Weights of a small GPT-style language model, trained from scratch on English Wikipedia: rotary positions.
Each number is 128 + 32 x the weight over its row's rms, rounded and kept within 0 to 255. Layers, rows and columns count from 0. Numbers have three digits each. The size before them is the row's rms in percent of the matrix's.

# layer 2 MLP down (transposed), 2560x640, rms 0.0581, rows 375-461, columns 0-79
088:087135146119118111072138147131158110166070140141107169138118099141158101108118132077129146127093133144195180163134111186070170113141159069131142126163126169129123130136105122195140160137198068107137150138089163186107108114162174134092099163
103:134150162141116100143186123096140050121096113202191144096158153121091122118108116120088144133104128158072058095152119116118126137131134129156159152119150207099168123113091099178143160132145099141136103076083157076171115126155153108144113144
101:116184125120127128153133222094120173074172137108129114158088173129134155098179121129159183149136116079076100159120098103126084122108187093183076163113092118150163146120118179126120234088113128131132194137116087148119108122093142142081113172
099:182123098091076107089183110091136111089175074091191128179127137129094191117108138167106123137137146189134058134151130134134117158113178151106155085132146139107085094143143122133111160120149131158103141099115163195109140105071155185071108105
093:110115124138085069113141088129102126142093131079127124084093128108104116125058125147115157131114145143107126067106070165166152137157106142094160162124141170115113125113120201118103169130067128151172126178175092081074179122136149186176090136
099:180148142129108171090117069121148115138104109133121138170129156170149110158087181146099098147113145137112113134140128105133137099138095079144158106102141129134122132142098099073157063119090072121126155133091119149147140062171136130108135117
107:126135140171117154156166124125151175104059121122142088132198099111200065216117122175129131114165178092157173141149121107179102126160151102074158072153112096130140180162183108172116202081102153104133141142130167108162183146147091110110147134
115:176101092132097146146124104139090107169151130072131157125173096147100106181082123159156169107146120158115163126073164126142150110160165117172123085142154146114147128090112089188140170123155110100130083104104105127137107091121053148062121043
100:130141094100112172139115162121144142145106143073191126128191122114178132141165162127120149169097144197160120133136112141067127064142121059118117117115161109162148138121176162080140141114178151113167146123087113100154134146117086118139131128
109:146146160128115122096068125106120164097118079161116147145154118104097100126137105130147144099189165151109113137139147166135103166063125115182075130144134135153121140089090177148155167143089150129112108088122134154075135115053122069162131104
100:172223107147162132201156109104159134158117118094142186146183168142093109163219098180116174101130054122105123080077151147194171121094144112100141111111150136093101115179123145147158156127134135106124115127138141105137111137107119161112094099
102:154121156168222106121111117146133165096184146124129160104115129100069139151174157141138107134120177153163162129099093139101112108065118102162150178125110094070159097075148126113160151124160173124113128150151109130129106101127121076149102187
101:159153129048090141080076195081116158145109176039138112132111153145127158131132139114104181122098127134119166092102131146127128145121111166138177150131075139128139155140102126067122145172179125142138190123174136105150152120165140119104082142
108:112055091164171138119126149136068154101103133106079099142105144111127116124163119124148074092144126098135162117131131136121127126118101118112113125133098145095151127140147103157095153124132141171178108076144163092074108112091135165126164126
103:147101000139142104130100060103178071095200080110115132104139188141108110121175124056136146097112115131092145109116193117160133115149108143092156117110119148120093103103144085180136117069120134134147096145111089155147134092111154115112152164
105:156100088073149120159116161184100127161083126105096144070161093161132144157085106122115107123099175154112156069092091128109134158124069112113135169096074174078146132123123115101210147096066171137128121130146134115135175139146213197125155171
095:116119111144095104086130119089139157167150149174138116056188154124089167174149134111158077114110070131109160116102150162158129111171137159156122099174141153079118141135191131142174136133168143141108129081116088101115186131161091123098118131
105:084130129149074116100114149176117134098126143115089104105102206137171176058157135081136089171096101190104156105148129149097121134136138110123112128121109122177155149125209193123076141149156154168181141152170156147088144158065101114133144106
105:059163159136151100149181122158096103087122137154179054203161151137123123135164157182168136088137083181126095158128098104134130127153166123179142104149185108095075121115150107156123128156136117131144137145111054137148097122112088169130161082
102:175110121193128141119117103122143156136104159141153137167148152112160115103138186092160142124088141097112160139144125147136147119115135111079118173178139168110128136204110137118104174133128144160100184127172068176159127121101183110122146105
116:140134117137176136106118075071145107133122140100144124153097125144120153119116134184114120184060163116137102144131153098117176071118126129143077092121141115139133098095055060159105102046126177147078137150100099122060142121133123084159082151
102:144078126129121137115210143133099144179132080071033170090110163127136035163078136115173097139128133155113115085095103152137154158123156166179157109114093136134109139092103130096098207164151141128115102128147154094128179068170176136130133135
105:163124139094082124125137087058133133152135125088093164171102132107136174125140111149156094103158122121164165167139173096160085133138154114125137157121191116117121157142131175162122076146126089169087151212135060105144143120143147131143128116
092:102153100140117186167160131098094129145095118121096198134158126104115110171126189077099091065170170109175105132089115154104137154152118078118158144148163077099122142138163137120143052106186093111115044141122155157110129115150140153065160137
102:131144115170130107153125094095112143101037121119113092101130147063180120144078124120156132116137137104077111116174101086178059104113158071146122176110090204120162120081107131159115098161161099070141089083166154122032111128111098108136116070
106:137140104126123140119170106069077143128123130171176141121065151082141164145151182163148126054111112122178081144095168193110076174110144124102173181157101088145161107187162062121107149082104076104096146114127066139113118150178102142148145159
094:168041171086155162114133128162164167141163132142128170172167156155105147121099161151101052129106096098077158140169108151151108101130135086148159135170156135089118124078086150105173040186119138172153070107089092122160164153096174086130126077
104:128106172184090130143127153161129145141081216127107176136139170137122127187169072152146155129110093117167080139162079180128080114103147126121134168091152118182164131140127106179179138155135143106111087149152103135132142110120086033176170139
099:189186181180136119121192192149097142096065115062136119112124150162095111156092158188143089124121111126143140105162092132125125161120121099125120129142150072121165203186059094154203148099131128188077121104121072090155117112077144153119111132
096:158123141176154124115102100110116148125109110105156105185174103125139124137081107144106132134174120090209168140129114162132099081148113155131126112150150123135064115178107141168146133124134110199118143116094151107105090122100168089128088158
108:139185171136130183120136125169158126094168086138128182110139102145040151127139160161176106148124105098146123137089099130155141158103133150102158141121125074094148126134120129064150107154159148089172155137109164125106125098124114118177123115
101:176128120087128148088086111102114174081138091235080130109111114225153126190116183135134137042139091122111111126111126160155149084157118118133146115148112189113165073141089144145102080149114069111110041072092135171130153107118124138096119141
096:121182119112152128163147130152155172126160145150118106144150158163103119122122140196177103151136119162129067092117107143088134116082140144142123084177093122124128117073102100117182125139118142100126157137126151177129162108120070079099106138
098:118079136094119112146134101175114123065151126133097170135157110141187126160180113140169113141088123090100155168148159121088149140167076195059117116151116157120177108151152108140149107086136083166132148120138101117140158090121154190129128189
096:146132195107071124103147100186155068073129131167124105077142142091121134054124164120149174223167102053159148118132112114126121129127132149122063155142100094131111125157087155140168078088202128116148085103155151143146133103152078171118122108
113:128173098078108114081129114118163131104155178080076118129140092105094111171150166113152171123131103148116086104153126119183147120135160082108112134087147123175134077135121162173131124183080146137160085159092174147167164144105142156081088077
102:142153121155140067145106152127204174145104186110142149119146129031127189131124048117111176080137133095123180141109189116107131163140121139172153108134151170071161112101097148076167169141157136101128148058157137145147109163144129144094124101
102:104159130112191167124099160179152101177125103083119139131128126148200101146167153149077099120146103161134100125124111210089134087164127059158156147121168091143140177124102114078117090113119173133106132175147141125146123154072149128184090127
107:124225116116181129165094126153110147163201121178128105142151106204098210093098154170084087173111112120161130111091086086112080193160069092116171144078184156125193142162160083099169097180111126104130062136147039152138175118168140118157111101
104:158142037187137148133104149143146185110123056108190146090140136151130111171158069137115175141128116128172173074128076126129108162168162088061152109147157089172202111113078124135108135181111105133097122123133136100090122163152152080139182103
094:100104144141192067131168122173178114140161128128125122129134065124127114166117103108145172189135156125120118168117147155106153136160094170107145150127090101181116193167051129154099085057136080184066125136168070104141128170108104145108120127
101:174152157125130183127199086155127136160133159154147159128126193156155109084175087113137128189132089127194116162138106116110131171120102092109117167153133051134131089118097158058154139094147169144166132115114085106142153149151185100122069111
099:161132110111075173150121067170156198057131129148090194108095108121127200186078084114135144113134066129131086139153113137122112140123102136156144114156114158136142119112153084130103061169154149113096173120076145228166159132113142204107170169
108:141114084070169112120138200165127117124116171182111106130191127111075138138097153101155147171137159116048123107139145125197105063108132134137096116147158146186130142145140148159127098147215220098121123123151180117153108095075139129123094124
104:146119139125077080128131096154147121130099132085158157122112165075163122122165168137106114089155117162134149146087110095190153154124214095134128125147175086076163118073138166127127108100077074183090090080179150131188136169128095136183154103
102:164160122116108160061095164144132167137167159134115171151119110092169183160153086142155085131131086102160140127125068108149148080122147144176133145167142108133111154125103149197109081100141172120100105121128157211145138120103075137144146110
103:142093137159106118102145135133176105120153119146085177083158149135120133152129155125107125124181156151178154109104149051136150119125113067129147149167122203193125120126137161194146169127136143120106109066073106079133192075159160177239136108
110:111133127074067105051172058212081140116130114140132114214121132093079071147117142128073147079094128122129098118123190089151134132107090172193111129148169114101105048182153125175139105101125105099090126133137129128101152105161155070073084123
099:123141138088155120100047052104104053071168151113124093125156111119085137110166120131162143099127131132174143133207117156113097111141107183115110104189113182143135120160142135093076135165142162175208115061056084161099152147120142188135108149
096:127155165145146125174134091106083118143149158120153185072148091151149097127119133097191130091123138150151106166143152102154115145133164104124156141105137147176091143126095084137123147111176129128106097161121143143185102109109097172136137112
096:092077184127083136151148167136167132116093154108101158142124120134182118146135149138161144125180150114100150163082177095190139125097202126115057124076159137091109110161142121142060139127137125162145145128088103172127126141123173180170146121
102:116075181128159114101099129085161125078149208133129164174103122135150124108144173231064129124156124147173136181177139166114149114145126117139132111136134123119096153133178094145084112123180171170101088126133145126082151145115113123093086155
105:146116128114155173131148103169118086135167111138153124108060097132115129126104131155155119153181088157096149119150139106090162098134154174123152123109118110117131140128048095150120127098115094110169204113112124144100115130132131171164114172
104:086173125204112132124132088120146132111138120098185108146059127113126059111156127121129132127158108192217115166147146095147132140130148155135146174139106172176105114140158140081121093111167169146054128101132101110150151116138157064112156147
099:127109107104143088142137114122155187088157115149115088134174121100115177161180160158175137129130135114164167150073162197165096123073163127109138178117123146163127143132124104125156131109068117090085157096083145172095129104117129131152102090
094:175121154131148091213098119140134095100152201164152121089136138126066136162115110166162132126121144133132120150129079145113059089096153120184088113140130136146135152075159135127081156129061085162122144163040166109093133120142217142124128153
102:141172135122161108183089196118155160170090128127133069118100107098119215162109102197120133127196098115111176109125125152092118133134141106126133144179143114095115104080115172136157154137101123130162130101085057160126139129152148091122102170
098:114111090154176125216123138121104096102098181119102145165096135162088094070125111142127146103091118128117144096072186115131109142127164134118109107112095050148090166148146162172195102110165121105209139114028147088120058141176147147144123108
099:228125171127100080187178157156178104132136165089145161098105156081135120113150126124076145088175184134109127137148145095198123105129141130148077165185160165182144197149103115080134123149176153108137141208127168122157137151129139094109139133
104:145083105153116190103172162061158113067167130096203102116152096140062196174161120104035131148118108148156216113178194099055137168098134238133117105107141149106190165113123196116083144120205121157096100118102111081151092092101101177105225157
099:122052138091099147096165067077153132129111128142171156134109119110147124061139173153143179178115183108140161140110179164173220119103088209194120163134126074156140124187139146182140107073138146121139182146179119101157104144106108135139106153
099:121149046073144150164087147163144204132138127209113143098119147142161152227095150157075132141185181118187095104083167127120139128151128139138084122146134141059118073094175125132128155056161100069150162205065083104154109174153073133102093111
104:109155190131160097154128105096132034068098147131178166093098117086168105148112077087213075171174115162100147134154116156118095065113138116117100097105106105165137077098101094139117107088106201104098140095059124170162117189137103086032106159
094:139063105149113107092117126118136065170175162144159090093117143162098000072122100136128139103131199142158114150090112066118134065153161111098148068161092135158115078123138131114183094095156116161144110112123161102086097124126136094166083148
103:070151187108198113087110121174103130145100116148141123121097134136163103129139115097132143042116038075097152163120135167127103120103140162135158177130096125088160166077168173172150086127099169115115142173119136127098063097143218118110084168
092:135183161107112109117143080146155089140099145183096166124151113084116116118122136130186097080151080158120120085083150143083128118095103134138127184126097136158166158116139137044115155164103079112138160099149096138131086131120095137170130127
106:177144179116165175192089140099102123152085133143120116165118094102128152119135116116156109099145119102129143155113158104163106132138159125115113195154156142138083117169185137194137080122132126128135157113104123164159122185102137136136090159
093:124154148129110097122069198077110154109083134158117112169128077175163093142153200107138127137122127141103160150077150128192162120087115088125125156075109145092130101108103106062159102080162163129121138125164143157178101167125064122144118093
096:153137065119172175134141108133169102082115187144074123107115147107136181132168156105136189130139126127103177179105188129121071073192104081104142153169109080063097140121129156096077137075195088158150116154162093101104075187167087128096130134
099:117130088127172113121197088112131216147102153114165176095114157159141112182093112166135154171114132091099069169118144093173162166151113082160179128122156139140111138097123062110123145059168071135139177129117133144091193123110133155147117101
094:184109122159105071174095124160155096080116099119144072173127137086108148131081140189154154138146090111148130100120141076065102141148133074143151150126092171111178094146099103160118172140117158106146123117099075157175112090121092132113099137
109:144150107153174094114156124140120088083167143126157174096109146195153066120113105160077134165105143136174129156127096179132161169160127188102230101140074131186139115113151093153105196139125114153116130159177152077151183156085132130111127094
099:160068138154128118115087125146129168115128117216081179126088154080127157137096140169123175143129126138121056141166177141135118142095104100108168152092174142149156129105086072104075208145132086147088152131096082155109133174131096142137104179
102:127156130098092126094198104155163120121122177130159166096167165146129114097104089179137102085070147167094081130077153124133152123113206180095137103021129165131112171090178114151144024146145132134118118119090106126058154110130149098088098140
107:120130092186130097096090202124112113133134153044098132167153158125134098113114128158120121101108104176133178150119092189170078106100093165123155124131089121106096118111215131107166097143094180138093084089122144134165147145146141161114125138
093:086057134112173162178107102148073082166134142078135182086117154151114107086150120098128189104170060086158083066089154154119109106179160186175167161102120119184148092115172084180122118111187088090129148105151060151138130111128114130106128079
093:144114060062126183125107130127179086162179177121166136181114161103086130148164163131057168191152113144121168121129123185122133140114128106118103147078154129158127143114071134123120185108091098159135177151158155060093064151120138173068185116
094:118167121147138172132129155111147075150126199163140151044142140173095053161166112109105125042120165150136108115080179131125183104119102141054107083130153067167155132096119156121101123122139084097122096161131105135124086156104126130072184130
099:131104157131099160174146187113178103169151062156144150162131166107152129187166131154054148074146128165105140118093141160172078088133160063111088168146167074179113131136100134099074158172135096128156107078095123127044061140110131137123198117
103:099092118209104156131115087131138181152131098092050162178091148126143119172116148101135223130083112134117086153141150149137128109086077105125190136129127126115173114139041143160117097112139157157145141129086129088135112232138140147123123171
100:087186163096115108131149110084074080168138068113061128126153095137117147138179139095077081136110087140112139147069166120079163172106096138163202076115136115172111120137084104143155127124107100154086142108166146097112125127132147146089155072
098:081186110091090156081144149170080143121122074176133147104150190168106131108141105112112098108103143151138125116111168110135172112105148122141233157142126145155162122096163169126147064149148160135147180134132158072154147107173220158141113075
106:103129159116122108064118088103148102104150112122116070173185157113172157128163130175168103108136132119073158113133068072093129168136156150126142132189123112127148140157137086105136102116099066158078095150153143129120145094131109149132128157
095:167104175114161145089090110183157086156146189116099119127135094121136131153135098101082112168119160104153142169148147141159114169149124095153123116116128142128143105142129113149138074094155110137043117119085113135126151148090163171097098146
098:115107152188157115214158106159120127144145183058141110150102147124107130058122125119133088115134069113128100118166109109174134084070166127127132145123093165103128151110154132130138119148121149111116197129121074086131090159098155109160157065
102:094143135133135090167214117132132092082084130122190141105106119090175128150109147100118127146141175176061093188118156118109074106136179123137116119129142156096150114091152141113106185183128129116035129112163102133114097153078117127159147063
092:110105142152170105150123143130095110110072118205153084147087128108191057104104089114114075124112118099094089156184036163099105166125138156099081086116107149131146130097096124141125102107163152118147071078165153119116210108091106094115102157
# layer 2 MLP up, 2560x640, rms 0.0612, rows 376-461, columns 0-79
098:159206122161109200124074040161139109160192164135084162107156148100126088156140155114067161096129132101084128126196143086143162130137111123120131084112140148153115157124126066119109169203145134117128129138129127064117094138156155069126154098
108:155134125114165125083195082128110115128159131109142091148098119141095125104123101098110184141144139189126118130149161159162101111183161165142069089138152063129114135092149131139140128149132097148124097211155126114184113091089158124076129139
098:118145175051158116156092129133134142171058129137127068134096134132132114110091068095157110144122099191143191090186087117107118116139068063133107085126087076186109114116096088150101126103160142174185141091144142137185155099152129062165132110
080:142132146138125077127112069106121128137115112141054110150102109155130150095088105129172137123132115195130144119133103178147142152150094175075053193147131205123106120125119163130091155174042155157138129188164022144110181141163150139124146144
089:145157103137144143177110122104106149157149136113103114143114068097081126143147153130135069127122145123119092175101176137129127173148090106193102096164131149080133118129146140113098160126114133095121170108114122169124138097171111153146142082
111:108097134151185158141093146128126127112094128145118135112146192071149099187168160137108153180116131187077112085142146109141074173177134088169156095101127134141098157093065163074146136159121134133113127120164147168072155108114196123137093112
118:145093106148136099158130143143166134097123103168149142152124118155072123124084139162081121149130165125114184135084143129093143160220163183115094150077194148132117144173134112102104108157147143118149163155134057156121134107113089145180137078
103:101080106128121157076141159143129133134146135046112175177066094164132168150120179091169134172174112098120140184168136099141123139156123116095093160157159061178173129133194092200155055100090132126110130171112149110110127027100069104180088152
103:127111170146097126120099096113180117118075155068135190156093123104118104153069131130110105150093153125067164161140143159171136135084157115167168130117145139101094097159098100140121163162079180105090157176125146085118133159089148137180169090
094:155125125110106127102093107131155115186181090143077191202132095148075091132091104107104200167165067099092138180139193147129098153130122134156163103156105104149098131157145097096117173141156145118140143116133148066144094162093076108119089103
106:118159187136154111113154142081122138139118142099136141141113084097113095168142143089131109166177156099133156104113182137104140166115130162179090120138094128128124161128095136170162122114154099139112121142099089149083146194203117121115122144
092:140167164149083161091095146097080169156096066133105136143232134123181108127128137155164130134152124143114150155137113148140136120105159134110132109117115116144107142125157073117054081152126103129081208141108112154134177130164174091107057161
124:097115083111133102143154185217175185074167146103137113145089116107135098167141158114086115119165113137132123152095111110112100100140120116170107090134155145112185178152091101089083125086144117132142083120099122148174081118082156117135105115
109:173148106177155165172155096112098098152185153119103098112135126153107146134118130076142047131099129176095150158096095149151121193133152142147146113080121103063179129106182094143125086066111089141108200145124075176153123102201140099110165186
116:136115195177160135105128070147142089131188114162154075157101092087118117162126176097100120134082122165143097126128162138157110106153139092144070139095162113136117117111144100106130154076091148141074104067193081147109064122094057183125120163
092:148107101118215089179077155131142113112105179140098086181134202110148134112145100104054149136152149063143148153147120107109103048134090091134168104153167088086072072091083179103144124166131143119137134164128101116127115157151066152153212157
104:132117150078172142121065180161128126129152135121104057108140128152121170037152122124156095100154081124106127138120117117139157146118033136139180126129142057137127152128168189116141133173087138136077151132127141170152143085165098147186177118
119:107163149174088182175101138139072074156108117138153153164125100101151145079094127106092140116135122151117095115143162149189066195099145142089175094105200087082163124113139174109098162147111093137106090158129136162174103118174114165128137144
104:106183167134116131158110133131131135081087148117109117117087117232170093201151095094128098105111111163164097152133100194144115185136133155185066141156134101110116120114102108104158092174153109092122108093129140105084149118133151129085120143
109:156139149179163153134073114128129140127120113163100148116046133138120069101167151119122126149131100116169127171137152147116146145144145131128079099114131096138135123152126166120167126092101086070118139147144120152128186148178100172127160145
087:146098047151047151133170154113148146133152079133115134087134163110131043196163101142133122145075181137164134219154122198136134155145127138161126139151091134137132143142075105121086095142087061148089122110075212155117169151093131084105156151
085:138063134114174164174127120114114126106108089187125145140156125128174139135134099159087096101121122112080158210114131153087085069118078137157135168071120113135137153191147125140151120134110149127095143178050131112194165104165116121163147168
078:100144109134116100133135161103192138125112070120112195095176144167165117092133161098088177123196103131195114120123167111083137166096133165166166119160155108182122138184134077095105060129116096141083121138107104155131099091141175148159100135
107:145111101150127115096139095125136171105068142140148108127131115155134127120118120159135179122112111118104176140127134133160126114157139131110159129144138169153123164118116150104142113104130134096156133068159109192135134154074095120184129104
094:077148094142150110125115128156095132125086153092134155104102141150121169123118188175131090037151133142143107157148114107090088125116154159178130111098109122144107135170124094125086138099137063175100105119171094136121101122198116143209129140
087:108134114134132084173154128111132128100114085160095136093054096180161067119126136143098122112149105116149155147119138083141136127081112114154141127128125197097086125104176155172077102147112178143141163157075128112099089159152141052135132114
097:130109103184091138183076182116156157147079119176124144130155110091141067098124137161111122118144131137148124157078177149081153083159178164149106170131123071071113122102124173101147110157069129151066133126124115151138163150178174165139150122
103:064044107130163145075158077111105080183105105093090169171137053193140125122109164146073136112102134039051109157148114106158148080122066140109081082106095140121119091127139116149154094128117097129162152130121132083103118171161119126097139146
094:157154153140089064081099083092087077132097167126116195131084151078196108155099111141126134156126162119143146139124130122113192108099133152130130122108074150068086178131115067115097067137127093122073087085140185148114163113193198106130126104
106:124111182116075148130101130104100165105112071091116123148114130102085111153110118160137174139178121180165092125092076087115144181150089140181144149083094125158088173151082134148104117167124130156095123140139122125113165117097141147114123141
095:179100117112150196124084104092066210063114195211108113128100144161095140084146156097171167042162092090139161122140158162115158118140134129125109142154094206205106126113169209134141112140113146095107096123142149141235153079136100133102091069
098:102181161149120159129156131110062145176159136131162153158197126209138136128100096141137140082123141118174052105172108124085142140138149090135132097136080094147172086122069111126142098138175118158087138144153135138151125052118105137134139147
085:147106126104120101171148132054127138127149157075146107166031113175142060087142121062132156143136119072113111116059162087130089157115109064073122118098144153095191160138102129206159114111151138119125118102145125105135134145104140146124105195
099:049157098098153110165089089111100103133169115074084174147088095160098149127095156110155141066167115136115137109128161084135089062170122139168182157184083146111114088121184102110108137106129029107101082183159102126164094135110148093139144148
118:099155199113149092135124138107101088097095171096159088161116076138162088137174073118137118082105110094072084106108095119091096122147077098086104091136112122120143068162147131114112151130124066100116118138125108113133127229104071078115125154
098:124133102127152120136121103146101136138155094137147194117117146084122177151107099130159119108133105091126097190111112099117074142145124207123116090067084092133127141156148150100137087075082142117127136162139142188126163152088144125144065096
093:165139148197110090163107130144132106087153161175123120129058152154157129140137194132169128146085105128118084129109056115083151064135148137106186103130115095133151071097120115113148180138213118127100148113100081148136142094088180113158176162
105:123126126180111086096121186122137114106144160137112087110130140126080147064145169141153184069092161158115099144119180159119108149109191138139172197077191099164141120083130160074136150171123091181145126049108145167095116126190093128156099141
116:135172117120174118137176087083097136124096217111085080114118116126130099167109152116112157155140149167139133154121129080125106097097143068137091151131150131135092162087179138131117124129054100181141130139117115146138112125107119141116156247
098:104100096130116109157104137153071152083114102090123108126141158133131187146128185109141095081105106163120108062135177136150173075120128133196120150038165075097099103110119112114114123100069158140118090126075056155115139121137107107118175117
098:114115119084120115092094129078113129154115141086088106143079097117120156155087079152110136084133130198123092153083126109093093124088135139137113084172110108152101160147080155129142189162158122134157131100097164109125119109096073121105089094
093:134131129128130102147150072174138107145107147152138160118090132126126149132099149068120141053130142151093117137138110096120122116026160156102108130148109166201135102132109074152110134104099148079167138100165175170158150141111104111124105110
114:145125072119134109109115094146091120122127069209135143179139183128092057128119168123107165103144131143092165124175131111140087113144076119125151129104161118201151147157140185131142116145074162112058164085167106093071170165108199142163129137
098:159125141095117127166129137120185099098152102194125160093165162138144060102128134116115092085174150152075122148171140111165162103151154116148111148095146128158143097143132185089103095156119105143123162144155132188110122108158160115084134097
096:170084097203105184078166135082149105143136124126126165146113121105163155163073088132164123096139113092145139116188150090193152091180054131124101130114120107120157106082093201156198119101118115074134118179101164101094079118117122153166173160
111:140133147208120132111149126078126080163060125162179125067111131127120047037046132087086136114139109129140108132192125147139103193080159156065128122080156097101166166123102191121094139133141069122089137098122144153089082115198065117066102131
098:138066117159154097152170079105104091140171172127127139179115123133119129201154144137137182162115141089175139166135160119145161180121072134158168153117154161120141154109159132188069135073123156134075124113086116157096156137093138086116052095
101:093093187091130166126135089150109146088184141128139064157135093131134134134156113142130167143159093100123155185091095140103156112133191050172105138088097113068138131107113135103129088122109136165137133163114109063122132081105097148084164209
095:084138158090154090124097138108091146113166126146123105114104148141133105167144127199080151138129146141092118105139109062118128123181188086108138159184089130122106166108195164072104113122165167097064093104126119104100161079150107085122073105
104:138077150132119139110134092097136175128156078050106110098149107193132113127204134101083088135100130155118161124082138143160030114194143162122149131218159067084130192163156138142105127110127134107068174175171102115162144170141145177082127085
093:128119167118146104175135149101173088112148205075144093135151184142109153119188107146179164131117157130127105118153173099100120100124087074170134130123146081103154158126118125133163152104134143085148123189188131116097108156137127080205155165
102:100100156153094101108109118156122089122121103146152070106158133111136119129131109146133109176165124124103148094156142140121124146147071135122144110082137124096140148148095064097168172161139161159144156089113108104132176137113165121141121118
096:107177085128126143085102126096172119169166145078161138090123139113129110155105161123127146085086090123145120138097160097117153066126101138126094149135125069175145121134133120087144175088158074058122120145088137103060153150181120136133165163
096:117178118153124125156181114113169151128112070100097093198116129137107096123161205170155092157152172142115160089097158111250107123155087114091098162156103116176192128168057148102111130106085159120176172111106172146118108131200130094165097137
096:113178127126149147157120073070170080165127146174119134174113140147078146111107096112123208147112109141083120167166156089138140133101082165106083108072150163148114076103181134093178141131106129100082129140095181150126169208206179092174154083
103:135162133116135131127078178095115188167115091113119131111120162126075127141101138112100126107079141084177100181123134158149079113114110113200209133129116137179139158068161154107097165104150117079126109126110086123133143142190179116091087096
097:157102126114161123116116181124083129140139149191104140101170144096093094140144157128101149122126119167080076171128108126119097148170178124167156143090095147112134100087133138143085103140135121054106122096128111135211077192098106123108146112
099:141155159153088091140129128089123194095076109178151156088116098107084145055188233116143139161098134188090160145170123152148171128087100150106183092117166153250162191147082177126080094133123102071067087088161142145148140179184120125094145136
092:132157103124197104121118104149162164116143092059151172114056143113129091029124127138094145131135175134183074157103136116113180183125117142173151142169162161161128182133162127180104150147149135078114080095118099098138109211118146138097152121
098:110179139141153138093093173129129104132155168106144116156133166125134104114198148080139160165118128101041083107181140103142103173123084122119094170166159135127160095107091178087101114090078094077131140057115118181146156139126127075156102146
104:148088128098155150201147121160145154119129095158083158193073153123165082119114175138119124155115132208114080083122176109103132121101094117182172143156130099106141169181076138109082100144139162108155098125089087108157123122101106160133085118
114:136097166128125135171161150102149098112154144100091123104130077067112159169119095138149116148118165094081161146129120100180154101121106095190110129112128143118154126070188170113119098138164106086156099150182158103115091099147149148140135147
102:148101157159055107123130127122087136067155126120125122110143161130158151131122121132073127122165066147135098159074186157164139117161104129141117127076150146141100147104150121163093155131080124099106143148099126148109131126091120139111169167
098:136167115126119118093123094122127114115130119190165166109159143164056096151137135104080129115188079115135161170114140130096105137155119128091149129058082149095131178084059128105120128140179119131134106131116136111128121123144128164063027154
104:142124093183129101137094137119112064164130083152084137147157121142130068113134118126071144077199136102124169094114103139156132134143129131095131142127113148129165125141167052131109076184117128108135147077138131148116120114125134160166107159
109:112152134060139120098104093121144109143124111156094145113117129083145103196161131160093157158129115147116148121139123130126114124171061143110060075102112120156149113157090123123193133118109147109129193117173095128107159110157176125134130103
097:120124193068098124092122138116090124112080088071067091163124100063138138142109112086126172165055100164118077117128141149136139090124152092131097189146086161117129113122078148110125120121181146067125126081126085126141081103125135119103137097
085:153171129109108155139127089154205110084098130129092097087149124085141103115116113115132115139067112098143127183141144111128106090146165155151127104102134096107125159143183098094141107074155088114092123110163183127150129119124152106186112105
092:145132149162187147119149142102115090054143104098128099122188121091117152148113130114123122142136168030153084118113099142124173145106163123141105141136219137115098142148086161174135146127165069127141132089098123093106166086133113109107146103
094:131138143105145175032150116073077157169094103165093146088179107115089090124128118122161108115107151112099110143172062099144160115125146139116127170138115115151063115099163144093124168106142135112122139091125101126117114159132069162120146139
111:083186156184164089121159128059209124145168180132152175150133146113138127112120110136086153127106157105172169137120129151083098143128103116110163092175079158167131190140161123108101077135094154152193118096126122118192037187167154142134046153
108:124128090170123119109198139101125117026097171078075151134176113107134137093165113112129089144112148088163125135077140173179140089130079072114136148191135132126137153081114130171173134113080168125130138135119109122118072141161167090175079143
091:137159094153125192142173101167155184124060136145138148110180135070127126136126114169171130106140171114116107111162132079120129086172105092104145082116130155178076135162167101115092149118136132104125158117102108065149177120151164148183130100
115:145071129092135108150100131160126103156198096151142166084161102099085121134161086072191145090162092116092174109177133185086081126161121105193159139111139128115140147126130065098165164122157133165119182118141092105131169093163070174109097116
075:073137106101171127144102176036123132125136154116086127114081125187091126111146106136107159128221106068155129156071161172148124145135155118135149168105135087124095130150179091134111134101130103150102116159119090142136078153130143148069152130
087:098117136132114126131061131065144106163132056080135178143148125091151109071102160146055082129157160128129189133125163153156163149125080120153123178113159215115206207168153144143119104123123127059112180127069117129134098083166153133159134101
093:128188079110124139141144083138090159103092127040144129127103084105155063104136124137148136134088133167056093147101156095155120193130165180185105141095183137191065179127141110086127211125129134146188138148132107172109071144112142111166106147
085:144075152097143102200126121187123153180175141097102104140177092072058129142122151109154134122147132121118121117139131124047089139091129138147112113073096112113134106129090120104116136127091075113139118102125122114135124069109162078138204133
095:098162174157165129108158118141145197136122115072077155167124117121162120170116170096163107109057106136153158172087073120080181177127100095169186151121113133105105104096108134114184153120119060104111137137091152088115138098109081118164092157
081:085151072036079181112152070166116163111103127165076147099155158123157177102129092101155115133121164138134119111083112081123110195136130140149140136092130131106187182092142055114143131104127154103106109082159120069091206141145204167134119149
096:107155126083143095116169067116111082119210176140064131081120168116049133078143061131163139060217093118162117124177149114140104126145090166098098131145140124179118087119123102111134131130115141149157168127134159093090119126134125113119147088
109:182143122169142127144149112148189107157098136183099156126145175129129126147178093181212128089098094101106148117101187144137125130115138128145124134174126116158145144138070133167133123165172136177150114150059203115121125131144102101124158067
099:154096151091112148095144129122123092173111120115144119140195115162126101106136047113113119127097155152116160125102106071111137160085147130095139047065154143129159085122089110102112105139117125164120118099116079149159167126173135095117124093
087:111108154096151153105145092143126094161168109123158121143144126133123167185135142148086116118095135176174071176105151119095155158131122149158154136142091103101127097147099132134114129075116125147100117117130118156166131137139157058137071110
096:143193113089155126110105110086154137170112116090113138098099130092069117108118143148166134104118130160142184105114137136183170132169186117091057139134064141135137084163132121118130099139075096122144145202152098119143130159147146130102133139
095:091105190172129145138152141114168102124086079178085147093159129139058131152108142169107096116208109131126151157154152086065162140071163107123134139080144147208133105135116139136133135158182109169102138131094108097102096099182136126130160139